From a checkpoint of a small transformer trained on Wikipedia.
Size: MLP 512 SwiGLU, 9.29M parameters.
Architecture: RMSNorm before each block, rotary positions, tied embeddings.
Training: a variant of SOAP for these matrices, 7416 steps.
Each number is 500 + 25 x the weight over its row's rms, rounded and kept within 0 to 999. Layers, rows and columns count from 0. Numbers have three digits each. The size before them is the row's rms in percent of the matrix's.

# o: layer 2 attention output (transposed), 256x256, rms 0.143, rows 41-63,104-127, columns 0-63
# v: layer 2 attention value, 128x256, rms 0.128, rows 41-63, columns 0-63
# q: layer 2 attention query, 256x256, rms 0.161, rows 128-171,192-234, columns 0-63
# k: layer 2 attention key, 128x256, rms 0.16, rows 64-106, columns 0-63
o104 102:487494527495482495511467460502448477472516520503475548537490506492475523466509519462549463535494532493505473465541460533480489503508537518521491513518474499516506466483480480517482475491491521
v41 096:483448523502506474499503497479506467517483545528471459488506486479491516513518499536491493492542563485493501520500469528470495504476462488479516493496485519479471509524533491510494464509524515
o41 101:565435501504471501470511501468491466503482512522519464552495499484494514508487490475492543463505458515493500477484504506474516515532529494466511519558534521510514510454510465456484510458495500
o105 092:472487465445523480531475499505492475508515465524529514474527481509488535487528520479505518532471528485469492527457485516499511498501502502515500483442462465470503507466548535530473537529539493
v42 103:510529500438527501501525489482456490483514476488516505508494482538505468439496512530520477504502478490505493550501513491492502463525521532540505525509462531493508513534514462522517522500500482
o42 095:514511514514512499481468471511497501485515503510509505527495547515532496448511509428514480524482492501527479487487533511523510518512536451513492525499495517476505529470509490528553537500528515
o106 106:483516530526520435490507513520484441525518508489528473478512495501489520525508491552526498529530538484491525537505522465526523497511492493511485496510502471551510502522521529498501480449498505
v43 092:527531489493479482545499480514519470525510491542461474514515477510518502524514496467527466528465494499502466490532536529490496500561517482541530521513458466528458486501528491488501498509466467
o43 095:527518552490538480522495520489459474487449509497482526493520462508537497501545463493511463500480551513520506531506483489499516514471474497490509484479446503480524497473530495491492509497489526
o107 100:462433478481487498498508490507528523516531502493517517548533548511534561502491528492467508505497482489503483520489524529509525475545557481463500490505525523547462455528484513491498539466460483
v44 104:501502489501465431489513493506469496488476510511466543514536470532507493489533485472536481482496481487479458516474479476531521484478539489516515504508465525511506450457494464514497459515504487
o44 103:496485473476524487520538512461457510464466535548491487508481484498477496509549520499493516534487469463473523496523486528494492509481520503496462533509482517505486490483505500511503486546546486
o108 101:521512495505517479484493511525525498523466468529524530547458530530552498495508461507511532462504558530525489492512493517557535498526502499511492470469486449520491505476508537455454488482472503
v45 095:535522503539452505509497531511491477485527503545490504492450487469537469492492483495517496491488547462518515513514516498541467503520520464531495512500482503496514517493494474486533518495491462
o45 098:476463492535509434554502505526485473516512540497543501505496506507552510464488515495497513479509486458513497516501482481493490519478507512531484534499501510504538466472491503518526483528499524
o109 101:475507482508469550489493489538549513493505467501472472527470467489532491464508461532516520479518536547467458454508519517504483444521515456497468497441536495501456539523506508521510536471488444
v46 098:501500483484498491513494487506490515475484522445517465511505497494521507507518500544558476511476450460502540483501499512493502464509486459508524517516492545493473535497516472506533516495491489
o46 093:524484561514539476528528565544519541510465464490466520511499493516517502567516543494513489509510492487510529498517497452511489524465464491498512476503517509505489561504499518467532516523499487
o110 104:470481489508515539458487498502486497508515501503540485501474496462510491466498466512465523505508517507486496529521497489503488458532508506518434499492499484491456454523550492490496496477469530
v47 094:504513492508493550472533535538507515511463508515494519492504492446516477562519488472497511486528490526476505507518501515490449501540471485529507548493507529466504468507514501433479530493552474
o47 091:479515521480458493528508511494462509525482520522491545458472515462539506491487499529487506468556470493517549514483478522541495454478491470501521504508530484535496509497474506504467521522520489
o111 106:475485492483497501496486509532514485478516480504501471513509500485445498520528528478456479534499458519470483480505509476460471558525472526513517517515534548478503521480508520484516468506511496
v48 097:503481497529474525535504556492502539493510498491530480514487471501504530457485514526513462482487512485563493477493538531490522486528501502492480490493518454516548508552477467508483476489474519
o48 093:516528472493506441453465497529482545512498507483551483498496445521531506566503477510466550485493503474476484449520507506476526497534518498491511500485495440479486495493473511500482512571503507
o112 103:492474485501496495527531498467506489475498568510499506485499494479487517470445451544540478508510538560492550477518508461500483483484489478500505505533489543549495532507477491445507509476472490
v49 101:504526474468529539509531493509487517507499529503552507515506502556510509515510489517484495517482440487503471475462502500541482534506510504466498481517529507471502494508515480513521481465541532
o49 102:514536511522518496528531532479515476509475494485482547490520512515542489441490497496479493506502460541521462540520469476491515506545517483488528452476535514515535522508502504483531470519465532
o113 100:544493535460512513536498479526494506504516518495515466523449466517510490517526517486514469502492456498481511535549501494533507477453512491521465527541483515492528457463488477523508503519558519
v50 097:525503523549479501476438495527510465482475523502509501515491520476500486494524505551476542548489503492476513531468499490515483547533489491493518458492492458514487521488504475546548535495512528
o50 102:530467475495470482514511533489514489463468522514510543507532497457437478482483480548462462518493480523497518512439500436498523490503526502509471484507491497506462543504514474496493524500495458
o114 095:483502485528469526502477527502518471464509503485510486463503524507504516502468514478512531464506485456470539472499479537513526459511450493523507477492483512552506457492514516513510501482489490
v51 096:492479487502504502496486452496485503518464501518562490483481502512515437494507537522523501495512477488494479512492479498477545474510498482554512530470519543505534523510542522479514502513500535
o51 101:518522474510475514481493460523505508492504520498544509487502491454517486449488506434500503457491511468497499517481498570479512521490483529488502476487513491484500504529502514450485499465520518
o115 098:513482511506469498511493532487475475511445456495505468496488520516482505526511508547526521489506480500435508488490508456519478469536529502510474538467437490531515492481524504512483504474493493
v52 097:512515505528492490464553491508495516516511463483464516530495533449525487562498564444525479537507507476482511496509507482495473523500463496481526491509493503564466479485477497504492471493491503
o52 101:479489484507475541545498470530468489486515461524552540477505519499509520510477505531523526515542552528492554482494524503490532478482480526508522497520550514541483508480515492497508516522484528
o116 096:499551539494475472485489516468490492541512527519494467516500521485502466523492522498524504524448459470522458513519482546496452497484473493520459492456496498472503492543511500508514474481539474
v53 101:498474477506480497494468483489517500484502506549513462491494493526481521479523455464450478485479493509503486467472458504527528511475479485508471477471478505549503508462556539493519489501533469
o53 094:488477497486537560487481502499491498519491431511459520485497501541508484476491523492514510498501496466472488526495500497481438514468528457534504521511482532506461504509527495510528465489484489
o117 104:511517498497464495530493523460487477495512511512533493489456460503517524528489537515508519458477492536496559520499527493516516472495514585497554458507471467520507488493472477490491505532498519
v54 104:531491508525493527470497456507541495545514534485473514508470483492505471528513480498516513551451488518529541479464495497506488458508499508477476430485503549487485474471487501524480554526528523
o54 106:505531543527485501483524487472506463488542527470453481526507497481504501475504469549522504505490511524504510490463533503462524482493463522501461495525529490480477547475490485497468463516526506
o118 097:477493512511535470533480520508493514492512502514556537539495492507482478509516466566484454497540503499497487511519485476542520508538517531482553526485498493502503497497451503513509524477470520
v55 095:481516500457544491499498512486532480499548488500537494485503525506497494491495527539503528499507455497552497494468498504495475480545483429514509467517501498445479496486537496527479521474526504
o55 102:501520503519490460502474480529479490483533495533453462537515486505512510484492500496471487508496554484507513520490522469508517501460499530519518486522503487463489476482520520523468544509492500
o119 104:480481490485482537485520501503463525547446479479509520453514509512499523511509486507512527512500442484500506481490503493489516465508503480502549503516550506523492499499530505476541485504508515
v56 096:498516459527537518534515523507486479486488490486499520518492536473497508507498538548475573473508532508480471556491516520502480483527464484497527506470538469485465480496497483484512520523495524
o56 100:511510510460517487489505461491497474484512483500540490488497532467499528475530494462492496441491518498545548554480444505501479530512506486494522541512521496528503514520434460504495463459515503
o120 103:519537515503493524510474525519496494493501518484465522478524494511565445500480521472475509527528486474473484500534538485512536495512534530470532525460505511494476460480554499485512525533501505
v57 097:505508500493537519475488479469511499432498512516510530516517488495494476536484498501475475464509463484534442498557486518492517504482485510450544483497524489475468540506510494462485566499506470
o57 096:497486463494534534529506488463489522491519479509475449503514504513473514517498516524510539491493502445433519447526480509506516536514513482572507472507550471521508476533517491507496512516501440
o121 103:513481539502462496497503535540465503492500500519524506492476497535481514462496491497464503537543530534521522510540531526484459504533510502433532526478494525486481497451509510479525457507514514
v58 104:516523474512535472480509510490458486527532456488502489503484496505503517557485512519497515493526491428529514484518476505491505486509495489471460488476515441484482478546506474477464489520518497
o58 102:494514478520544460532473470475505503490518549436488486483501483499492518528521459497470497516515493501490531469551505520506490509504496518541476541522468500502528540495464491508477470512471520
o122 104:504478519490450528481534505513484470523512478496494484502503517514488520501492527470511511479514451494526464519487470486504502483500494499472506548507528494478485474457548509450513501473579487
v59 098:458491482495512526488467515461479500485491532461497523517506507493490472463489538457513452528483452469484481500500507495474513518470483486487500484500452514506493532501543533518504477505480531
o59 099:501513486471462527473498530482474541494491490507533510505488545507451554475482508497480499486513492517503500534535505477485459521487517464526500471519466492496499480471503507541489518512507491
o123 098:546472490490533503519492479491517509519483507484511463488560478516497449484510498469507506500506483506536477488495505550515536480460519505505503473522530526502511489484489515441503499534540506
v60 093:478545511533534518508504466499484496515473522474553522544503494518544502496534470482513479535517504536492513515508529477551523458493481469521486463484531515536524522518459508495508448479495510
o60 089:466535456488490499529464445491507508532500511514512501528494512465542511482481475473487486564535505511505469512469517450485496511488505529499445506511498488503531541549503527480512483475523518
o124 101:522485518477519464464475521499510459500492481473527524535466522485491501519490510532531538466468543502494557497516485490507496505490539474521529479520537524506494457481519488538508531520458515
v61 093:491488506516514488523502491451497497525510533495529487516516489501499473488503501521503529495514489469505514516491542491511513518517533496475481539508495516498519482474510501477472446463514477
o61 090:493482462481489506548446504454516492490501509498494517477552495506543464496505528478490527485497476500453498499479570550471502486534524489511516518513475476475527521477488473482483512508523500
o125 095:548504541484499478497522502518512531529523481457467490512501537487492519513523484484456474533487461475540488509480485490525478511458508491516488475521495530500535552480492504531487495504436507
v62 097:484463511488486473523482526547526537468496518535500506513550533509516464483490499494481515519466453527497475487477484501458469450503479484468455497494519500548514491489456536465538526496508498
o62 093:440533537499531478484501499530505512501495486532469484490534449505488472496540509505514485553459491510522447503519509497469487559486514500472469497458542479499490511477500492509511479532493477
o126 102:580489491496474458531446546504518527481480518463483502545472516486443481486477491489494521520498490453486509476484478487504478452534544537523505512519501500497531479525488557460519533476502485
v63 099:492518486490505507527506514510482559518528512529482495504517492489466517481503482481497498541502496507508486503541451514485497459536508509509528529501487470527513478476492528494505512523477476
o63 099:507518527503520536555507508511469509479511495469499486482510497494470475460517512522510486508500458495502501487514511523464501505495457526446510492527512473492535509465491504476526520505464483
o127 099:500539447488510519469506497531483461497490507478513509494519467524526482545515541485477487500498459517519513499551494534487536506511511484499473538514457510494473531515488473536479494531526488
q128 091:497495516502504529518492453448525479503505529522514496494493484467491486513466515505482526508473462480496498498528549506545523478460530512519464502555514491465511497478515513482498501507523503
q192 095:514487526503493452471483460483453435477477549483457528498531479513497494498501474441515473503502480497477494492488475496519478504536517516489490484536473470514480500522491484468491513489527485
k64 095:528530530534534480501472533549532499503551504516516528464484506464506487505455504463520535472516488496472516496501470518510485520496515521523502492547469462516477525501539474429498471464534517
q129 104:452471503451494493526560496472464495504479483500509533470459544530499486471530508445563508519512477497513479508494524536511518521493502530470512477474492505499515474489508478517487520529500492
q193 106:479538457509506473529499482479507468511527463515509496528465498502501458500494510493513497484549504495488493508532501523497568491492507520532523531487534447462514521508486492516478490476515495
k65 109:518545447494459534504530462516486494514492514453454494560520445502539465495501484521490506507462486520489510499515517456483469503501487478528480517479487526513508450465486508566503512528524487
q130 090:463495480495535467507537515471548517482484500512476548483467537496489517475542528486480468512514502537488471542518507527502504484512485485494524463492484469505511488507496502504498502558485499
q194 071:509509477466498494516511523505495520503505504474458481505525499528540464481565527523500490543476495499493461531491446519496453485517502493463501500486473499485515499515470471518509519542516470
k66 089:498487511496461515529498487529469486498461499449480451510507440516523488481512470510490482541451500497487478507496510489501485507513467490465483521467506509488541484460490518502494504525501480
q131 098:517480484503552515512457503504500484520524504503471508535508433467499496511464526530462505488479493486526503491487515467511519506481499497522478526481514500515498510499518494524522514489504534
q195 072:495493503502527513516491488471511521528533496532517484488508528503449501492492509492494507487548514490515484537509512501487553495477454466534503509504564498505497490486515517497488450487506505
k67 086:463498490447472435507508506473491495542468480538521485480443530517471497493453516501483509513539500511483478513494538525504520492517459491550480498510535476516482463452493477533491500478536532
q132 086:506460493498533550493497552529474506502515480519501491536547422497524494474469524469481482482478465478545498544482483461530508496480520478518498492493505544517487486475499481473512511456467516
q196 078:529479532498484512504505491507447502484515520498503505471559514499523524485510514481485521535479459481483499536506531434521428490524497497485486504486492544556487499488515512498515506523518498
k68 079:538482501534516473525541519514502485497528528507472519428477509496495493507481502504511536529475506438445508512518491529489476506494498456483499499536494477497511530524519525486516472509533517
q133 096:496482553521506476449490496514502502515525475490536478471539489508503534500462506511470479463464512499537522495485528458472538490469491475535520540491517489424498512461477524508499507465520533
q197 071:486469552447476476463493498502517494492474469495464532463512483454514497543468511524494449495491516494518496507519525497511469483544532515506500490542465486460482506548484526503503495495446472
k69 094:486453493515486481496487473468499545535495464513521487476517516480478460499493503465502507508489509537505496478454519519535514479519504411521503468534497508510485470487513490518500466432502498
q134 091:504481482527513514533479458522433472530536490501551458501557477478489481532481429552500545511520518512506508469488501435496503510479513496513486527496509502452480500485490522483462473467513535
q198 084:449494534490533472492494509488529510517507505528552475494457505486471522496485482512487494479532528504548538497519539467526544487500457476524512501506539437447511541484499518512489466473482547
k70 089:508492485502552494508502518481549492504497527553518543470482512465500526504491497483523526515507495464499517555500493547557540480508469517521515472557498481494522502525545509513511511460532512
q135 097:502513518493471457523516499494469503497502531469504528497453565550497486518553481502543483520504488481501498515515483511503514545502486496486506506454498493481531507524482459501471494533511494
q199 071:532495541501464536496531511457477487484468511501483492536497502483500483457543459490492516490513491509488520486510479495496511472472493498483516535488460534531542522490555499527505509512496524
k71 089:479477505546503515479506509502457469461499469507462483485557437523520495490519487546474440495528475525476499535538441507483515506468492499463503491443477536439508539497523518486488506502484486
q136 099:494467519487481442533504495490525518508502528530502537561485530488473519536510518475546492471490455517519476456467514523466518522523459458535512463520508495462509475550484519458457446464490508
q200 090:495490462505475480492494480486476505513541478524553505490480509486497502507485529546475520459514524517530533448498529462483538494504447442562508467506522484469477543479497539531446486516518519
k72 102:556508512502525474526546540495489491488504496488484480472516473482537502511488487485513496491496457472482485553509504516472456525457472528479509476481475518508546516517474521429506488488518506
q137 097:460488580504539479548486494476477491518503478494532540489486505504484500493456513482513506472514490506539488507510531509510556539483511501563512482507516502475518510489474519492488487492449518
q201 082:538550459479494505471514536519472521501510534494508517518545466473482510504495525433515504463484468502494473531508460487500498524476543534456468501504478480573495520512523450487501499518485463
k73 086:508494558519494453498502466472531501475513497511495462458474503552501486502513499499490498449478514505470545493474501479526495510530495485496479485523545493521493490486451510483475534452431495
q138 097:503501477518472494482509520533481501518519483443545457501486498517491493476529508528503518506508496507490542453514449527481520501566493476484482515476508506466511510493508473511463518472533497
q202 083:550501485506470513515472478489538472525499494484481491542486496520464522523500470506525534472518506504494515479516518499483546506455538506497484504516515508507490480484528514482486511505508511
k74 094:535466555515498491522478502469486460465498480438513501503529492483500497476563532530523488521492499507501460531533461472484495485497574515466484506482496525523494528511501506518500480533553510
q139 097:492491483514508502501517492505497492474539505520529498476484535500493505513493506451493511496538540508476523487515493515452479520501481494499534501512485481504477494529464524456515510480452470
q203 076:519522484491482502537477490552472501487490477472476500521510478475528497479502471479467485502438513503487487517469467544463466511514514456455492451508468529573499486514530499516518527512505468
k75 093:515472514481478500521489493493539522465508530448444488527489500485486533453476504499498499484492483477519493497490528442533443499502534520504481523508458538478554493439495507491504536488487473
q140 097:478443485503508523517470459511478505504501512488512475528528449494479502507457488465476492497462497507512518494510511469488462485530484515524477498545542500482485497491479467520513525510488511
q204 073:485493501468536445500505486478542552510465485533488527483554497486460505470507506505499500481509517534516525510492486481541503515504502450538524519504550473516532507452496469496501494466477500
k76 094:475534524512525459533522483490511525490464495488474489493436502469538524514513473519516479504491527501470512492488514568523501500502518480462479517484489526504499509516475515478512472450457483
q141 095:463487536477516522495528487528460526471524506526512483489522530491499509495490509484523543477500535440574473465485465487487515490514517521510510537495505494455477496447474549513478494480462516
q205 078:472488498516522511501546497522485496478452452481531519510535486487466553482480521500506519513454530508516476498505503491521539504455449489509488505516456529527546446461503479523498525463518544
k77 092:522493495514497501526515509531554510479502497465505466479550466451486541535528493500485486492519526522533489516506519452520508546554507526487524531506521481529488551471508481481496497523437479
q142 098:492498534536507478541529486528530525505470521482465485483501544503514509558543477506518529485478481444466502524486455526487467528499494466497540473482489474500506547487493491485494495505517497
q206 080:511547505501484500515506479517505471475484458496523450536488479511527475522507504512500513460499475504514526489561506526475527529498490521541464494467483468466493511490488529506473493511542494
k78 090:510508497540531515547482522515536506506491530509461480465522476470513508520495485491535477457531464483527494444531509490497498527481515532478552524498537459463456532515484501515451462523495465
q143 106:503514451473509493498527477540472532546459500493511536527505550489508491462487506464482498485526533449507510473515516471496482499496478497473469462511492522520487500496490505498520502483472451
q207 083:547536435466478532489499461477491516479508494474491505515492494474501496547505511486467516520514518469520537524500484502494486530498503512460525452489567530528511509452544476507504539480528469
k79 105:495444566468480493498483531490516533490491506477501520490541521494554514572491493513536488495502488503542516477511504474494466533495515466544544483514553508475505494483495512478519485446521473
q144 108:470451509474485492515518473476546526490505514528470514492503452429470489503462506505487482502497466485502447489499512472503516460492480508527492468526512500478469481481480500500525538485483505
q208 090:501502486406511537464483497492505508482473530495524524497509488448524491485466521505517501471473466492528535509471510483479491520515451540529532486536521508500460554483528489534511538482522498
k80 097:557470493483525474513534489537523520485477520487516512476486474465517524533494470486538502511518486438485515489504521528507501542503455503466509496444477493510520528529492497510540501486472471
q145 094:527424522488522474497471470530476510557492473495515484518485536512506521492518476514540496458532514477508519450510470446503491476554512489502508528523510503488525476510473526486490453504481500
q209 087:533533468539495509504479439505483488571547459488506540490486514548519516503506451460516514488501504496514477480490493508497551493466524507476482510530464491492492523513505491479494496518551544
k81 097:466546522504519527488534468478510504473472440508481515560522477503485491499520514491468484523506482535506523500501475508528508506503561491466459466447515492518510525523517520510499495528521492
q146 099:481461538520504491514532528498502477493516496524498535475481551564500498454505543434489513486444550528478513494544527513514525531487470495499518484483492489486468485489496518504490518453469510
q210 085:515583514512485513499496476449509526502501495542524497520499480505460471507499464491533517560480523503517534475512476522507505491480548490481497461493508524503537543538476484517491499490457500
k82 095:467488563499503475483494510483556479453486518473485481496516485464507542506500503513496503443509486515485568517499510515509509510550495470501551515516500494502483499506465462528517479531473475
q147 112:502487496494488499474509473512515493508506551500510502465485500501537527544513505455520504498482491531473471532522533504465480540494472496520500487512507503474497553525490489486508509488460491
q211 084:477533502454499507526475489509518538521438572490488496482535512498483521513478535504499494460494475508511524498494485551561494479486472472507489443475558483476503501500468503530493502512496488
k83 094:489508521498473507520441503520447490485549480537513495498463534524499508511476548506467471521482546491525509444462473542508551451537488501549520507529499509474542495499501489500476511526504495
q148 118:483504540491492511444485501498475472502490484473495475464512452508472489529447478500501514474497535509525530459463520477501493499515524521514528495542535525466473510481483497509513514499464521
q212 089:515502528501469476487503487493507516481505483492502505455494486547465522485446518506520483538427528473530503460496514502533492479473506466520462487510460492518503511499501499536516486476506553
k84 107:503494492494492515519487507458515485495504520473479476524491520487504538501487438461485483471463505525521508454454511463521506514527526481536502481540521525565486483509476493520471502499489497
q149 111:561488513520480493484503537491488503518475505500525497504501562524547495494558494483473504499508515518505501498493495516496476536468485482501512476475520479521558508510514537529476490518490503
q213 083:509476507495487471517491490501488499534452504477490480534484528559517475478545480525494483557559534494500492484554469544496475481490510505453503498430513503459535509487495530525480518518507489
k85 100:433490500516475509475482498488526481501476505491491498555497462517500496509504498507516451501511550484548494502553495521484525484486493517463530494464486535494468542481525511455503546518469508
q150 106:499530526503491523493483471467493469521527464497507552498496473503469515516567505476527513481535527539492500479510463493514519495457488537469526493471467462522477509540499530459493512522501516
q214 091:550557527530506453486463472553496492547502526482501534482533493496523450458528468478481511486479504529457487486546481465495486509491472508463510482506505489441447488540512535455499479495489514
k86 101:509476532524503497515493473511534504491555481495531491535521501486476433499541517525479531481499458514515447471511503494493474511510524545514513470461491519501519485510518503477500527529493543
q151 111:514547532477548521528521540545499520523477519516482531513518496491484496463488515508495455518521514498502539489499511498478506505498471501493483519471498520494518495479507509511489528475474512
q215 086:494481529490528482485532516504477481516512519483524504522497503477475502488497503476520503527494529440547468500464519472503522495527524510462492458504527537496451506501491539526454525479506534
k87 103:486527528476494443479475474501503547516532465530522461501506514492488507493496484485493491476506490495543529473528508507507530538498480462487482489539547479516458446484478507469509493458499519
q152 120:504518500484466511479522487475466514505515528490451514514543479521497472461507453495503473498482510495501499518493456531503470512473538519475492565516446509541501539471501526495515527510508500
q216 094:522535477464479510498516463496528544485496475495467497502492493504450495484469513538496523499475464524495515494514471531531486544503533484492485490518504465517485494507464476513488510514507493
k88 105:447478530463474495528539501521528526499504459495514480474470485510454476520470522525489499477448484497498521501514508524515529518513521492489449530535475458485482463518479463465487502438496475
q153 103:487537505521498506479488513502544512502458515466489551481495472528481481535493509494498478501550515516465465482498521464503522486487495523492495540514543503469493449481518471507504501433468481
q217 081:522520470461540510496505460481522490475475499549528498516482440473494503461485469490532504441493499500473502529505474459532541479518468505502483505543508474469489508551488509511471504447478497
k89 095:491473463538484503526511516526467469470487460528532467503511497470543507517510539513506518477502454481509508530552496504531459519498504517499523535477485458505507497480474529468459500535517510
q154 112:549479524538515517514478537480428517481502475461509492478525470488550510537506468478515479501527471490511511496470468511454436494489515514516528501498512473504486534519518513529502478503515515
q218 092:542494463489503489502495451466525483516486458574528452492470510500493531570506488490505570530488520504514538485497497492500500525502517450522551490452463457531494488425496477529496474490522524
k90 108:486516540490476517499488561506504496482481517521528548539516519455496521492500490513523541506501527503529487564491492480532572531473500516531520505508463480539490483466529436491539479516516510
q155 107:500520420471475516536510469537489510477462486500482536499479508520507513504462511504477498517422486522527496497483491506518519504523520493488486517479468479561506465503481474533476495529549481
q219 086:529481490488526479523538468474521522499490495447474553516492479529555484506520464475496480499497486522467541512506452478516483537481456481513466498522468476554495523527480501510521492496512470
k91 094:475481529492516466500491463528503527474471486436491525501466491526488508520505517502489494472496489543501465510517506510497504520501474494486448528469498518500521575524455542508514453462502491
q156 113:482536458461481508523507492486481502468501515470493514523466537538507512470527495532483488463525537510500482513481529550515517488533497522500483559496489501493504454480511503515499473498489490
q220 082:465507510509470504506528495475509507484472468505483542506516506519466458475480509502483498471487472504512479510546490574505534497499507513485461529500478491451508485523490506506491524495514478
k92 102:477480498487504476487523522509495475517534503541506513459492509439519529515479500457474485475480498520472486558503499501508483536506474553523490478509466478511498518512490477517505489456503500
q157 126:463511503526524509504434476502474455529506511489531495476491481474476451574472523473439522520505501513457516516492517488495549488480492502501508512515482517516506447518521470461502477493510506
q221 096:512508513527517477534446494523477484518516540531533521506525514481547501483506497459528510524506499509486514536506540469476484453468456503525528498470473527511508494529497487487527487484474514
k93 116:448445509489523465501468486503470488502534519543480541465521516513516472488487470496462515486493494512507518520518493542499468484440501465535503475549467495485489469508500460468534500495471511
q158 114:481553497483490524540504490513544542499446488478484517523466491511437493502483533504497508530441509478508484514519495492525506465504508505504490486545490543504522485510497456495491496501489490
q222 098:505478468483524542496486492517541527477471487468488499485483499501509474520450499508475548505456525439534486517480540463497490517473521521484509515515545531520505476472509490508514539476522495
k94 113:518504517493537494501508503506490525511457522470495527470486514494535494507476500500507535472526453474506521519501475509482496525468478491505574469547532524526496539508456523488519491476479526
q159 119:481492467471537486499502462486543487516499490491536509535469500436521435495463481521545510465526488489562479493533523534461481509487485522501499431523475507483498514470475486505511509519498540
q223 098:498530513508479506439463464502524481494535507595514491480495506521552539553517489521507513490503513466524476514530489503472490508507499539545548463453506468495478530499462499506514516492496511
k95 097:503484514511453517457484459503552523517515499493524440444494496507509527511505553493527501524513540482512508503501501464483527479535478477507547480527513469544513526504497496522502523529513532
q160 116:525495487486549513485534480505486532503493522500493446502513488455479497518457522530507514479509514486484498511472500437486510534488503501481491518537562508513476505511494467485497471515519513
q224 105:496521501513492482469482533526512513537522508495504495484496484488490522503480525437515498509474511481452537492484475447490513538490492547490525540516463491507490459523514429481530496485509497
k96 108:508518535527472449528469497524498502528488493504581500481534517503475515525485524506545489526500497492507506548523475478481511490510507512481521493479505484475517509535527509515458487528499510
q161 114:499439535515473469545495541496498493509523499484496479545507519522565513484538479482504471508495512448469499499501471513495450457530472524490556507482502478484511550473493489507473447511508491
q225 091:501502519516503555473475450484485452519521506494517452529541504493518485481524469496497495539524541457479507521494452455478465490476513538493539478485518500484512504517512496508482509528505508
k97 107:531511463522517537495551492570537495502493535532501480521499499490527470496510469488507493495510527489498496468502498478489465512467484487499529512479520532499508509524493462514502492502477506
q162 109:498461504532495559516469488473503521481461475506454507469502519492458484474461470510496493527495468457505449520488477500513514532512567515474527509488530528518490545499522506486549463500501505
q226 100:495508520509493486467442480511476498526459484485481508482511486535471484465514516504486470471518504509473517500536456523511537478497525522485498467485497479457499511503513548507534515510501512
k98 107:460471483524477495498515520489514551483515530547481471460523493472508528508509528513485506536578493471492483550518520516523511463509507564569503502490521489514501505549512514515501487480502527
q163 121:509566479468498541518478516503521495482545516546479481520502515446492526502453471501477518481494503490474476543492542484477499500502544518489482518510473506518465492486499460499541542479481486
q227 098:539514452479533535486525508488475491483499486527521489510502471443509526496492521512484531481473487537482489577493488482465492465483462510495503499514477501528525461479500490479499528509507534
k99 102:469478496499513519491496513469516537474533470508493473474472482455518502517502498484519481508520526461467462494469452494488502478483505532487505511544507561441480500524486511488485531428497513
q164 113:486483482483487463539527511498496511522510536459480517516477523502476498510490470531497443519515526456530457508490501496430492490491528479504527557511526540465482533488516545470535463508475519
q228 094:503523490494480455531512474492537511507504499477520490545532495509532505550523535506510490507477490510497493527508517452453452520508497479512551504416441496498531496528454518503505508501502504
k100 112:481505449495500460493542485555470535469505502514510460501482473501482511501472527517493508519478493487499507533481479509516457509522486526505489511544438486584482475554486473555504502450516501
q165 109:458510538485483521547480554499519504486526470494484472472501465496493476503479520494479514519471465510537481492511508525534506506499466489457517476521509514464522489478514483529525529553468483
q229 100:497505507504511519474466498511490495449464573526478466449500466489475499463458483522523504522528485407490492476488474520524488487506479515467504515523487526502473513543469486482530513469518468
k101 103:496548522497508527486516512523469485473468534489495490476516506511462476479489515521465568468477507471526528494506456498474518452520484503480521508541482501496486507550520489491505494504565497
q166 122:500502528497530493490505500462505522509542485535497515501507537492510479483504484540517494504514522487465483513489507469490493530475526498456502474465525502498522497549491475516482475494530490
q230 102:546570513501511516469494507469489513488499491502490503487528504521498455494477535514511505465519503504507501515468448437501466531502533513455502510511500508497498530508490523486459504480471495
k102 107:488518454503485539515550508504446482529544494490552522519498504492527496519494505495522490495492493514513456492506472508499557481489505535470492499509422500513448484490517435485510497500512488
q167 113:510509457470503512493472469510513489476540515482491529505476498481488480501470500491484503537518547482457498533481512511498530476483514563485479521554482501479463484496504504429533484421445499
q231 095:528510504480521523488510467493516549520502503533484506475508489493489470501513549456508509507493545500492500520473497467467457500497510490477510443497549528476501519507495503491550496475453492
k103 110:512515552514514515467532507502513527472506501518529462489541472497446507496538532474504500501500514494487517501498479447488496501481465473471519456534520469495523517519515496516504536450478492
q168 110:499487497505505488492516488518526502462505497517484500492500505512518510526451488576480515504502507471490481515501492507510510490528512489460491498464503485514477535495476508513479509550490504
q232 087:466508485552535507535510463475500470492496507521484502504522505486498490502448454489507499518554521494500520536526504567530493509497481480501496498517542484513506557523445494488520511500536487
k104 108:484542493490498496562508491495489525543482498498499527471486481461499525507474490479477487495536472509529503546499498516520503494520454465490488439532499521474461535525486481518513534521515490
q169 118:532529481481545503449505490516542502522486480490499500477497526496486554511502498469479448505493523516509526488478523508490513495426466513514509466485435481493491512448480504487537498492513510
q233 086:493495496517506458471473467497522493534530510496514464516476535499506510516495503464513467506524495492463522471519507530520485447495506498490474505445484470447523523469470474501515484499500520
k105 100:520440557518516455481512467477473529499516468505475505469486506469484467487465476483484497471492535496504500480495462516513509503499508488503494528478458468509491468501493511498483536503490518
q170 110:466474474522519492524586482535461532521473474468518491534488518505472519467489502477440499485482508551526478550509493495489487505474515475484492512497511471495514500528559501493504495463500505
q234 097:470517498481532491508517489496471497471454513490528473505504506519526489454522472496468469513479501521492494528512507540535502481541541497504486498453480498479499493508516519476507493454465474
k106 098:474500527496486507524472513502501492489447481493453500514555502505499538485503466526469505478500521510455473524551453494505544521512557490516501522513488536483488488483490513464510485523505477
q171 116:489520518523514492469527535531461483513489483463505473484464492498516478485526498586476504479521508507509493496551507528541490470538511476499489504481512467498488544485495518464474485484509469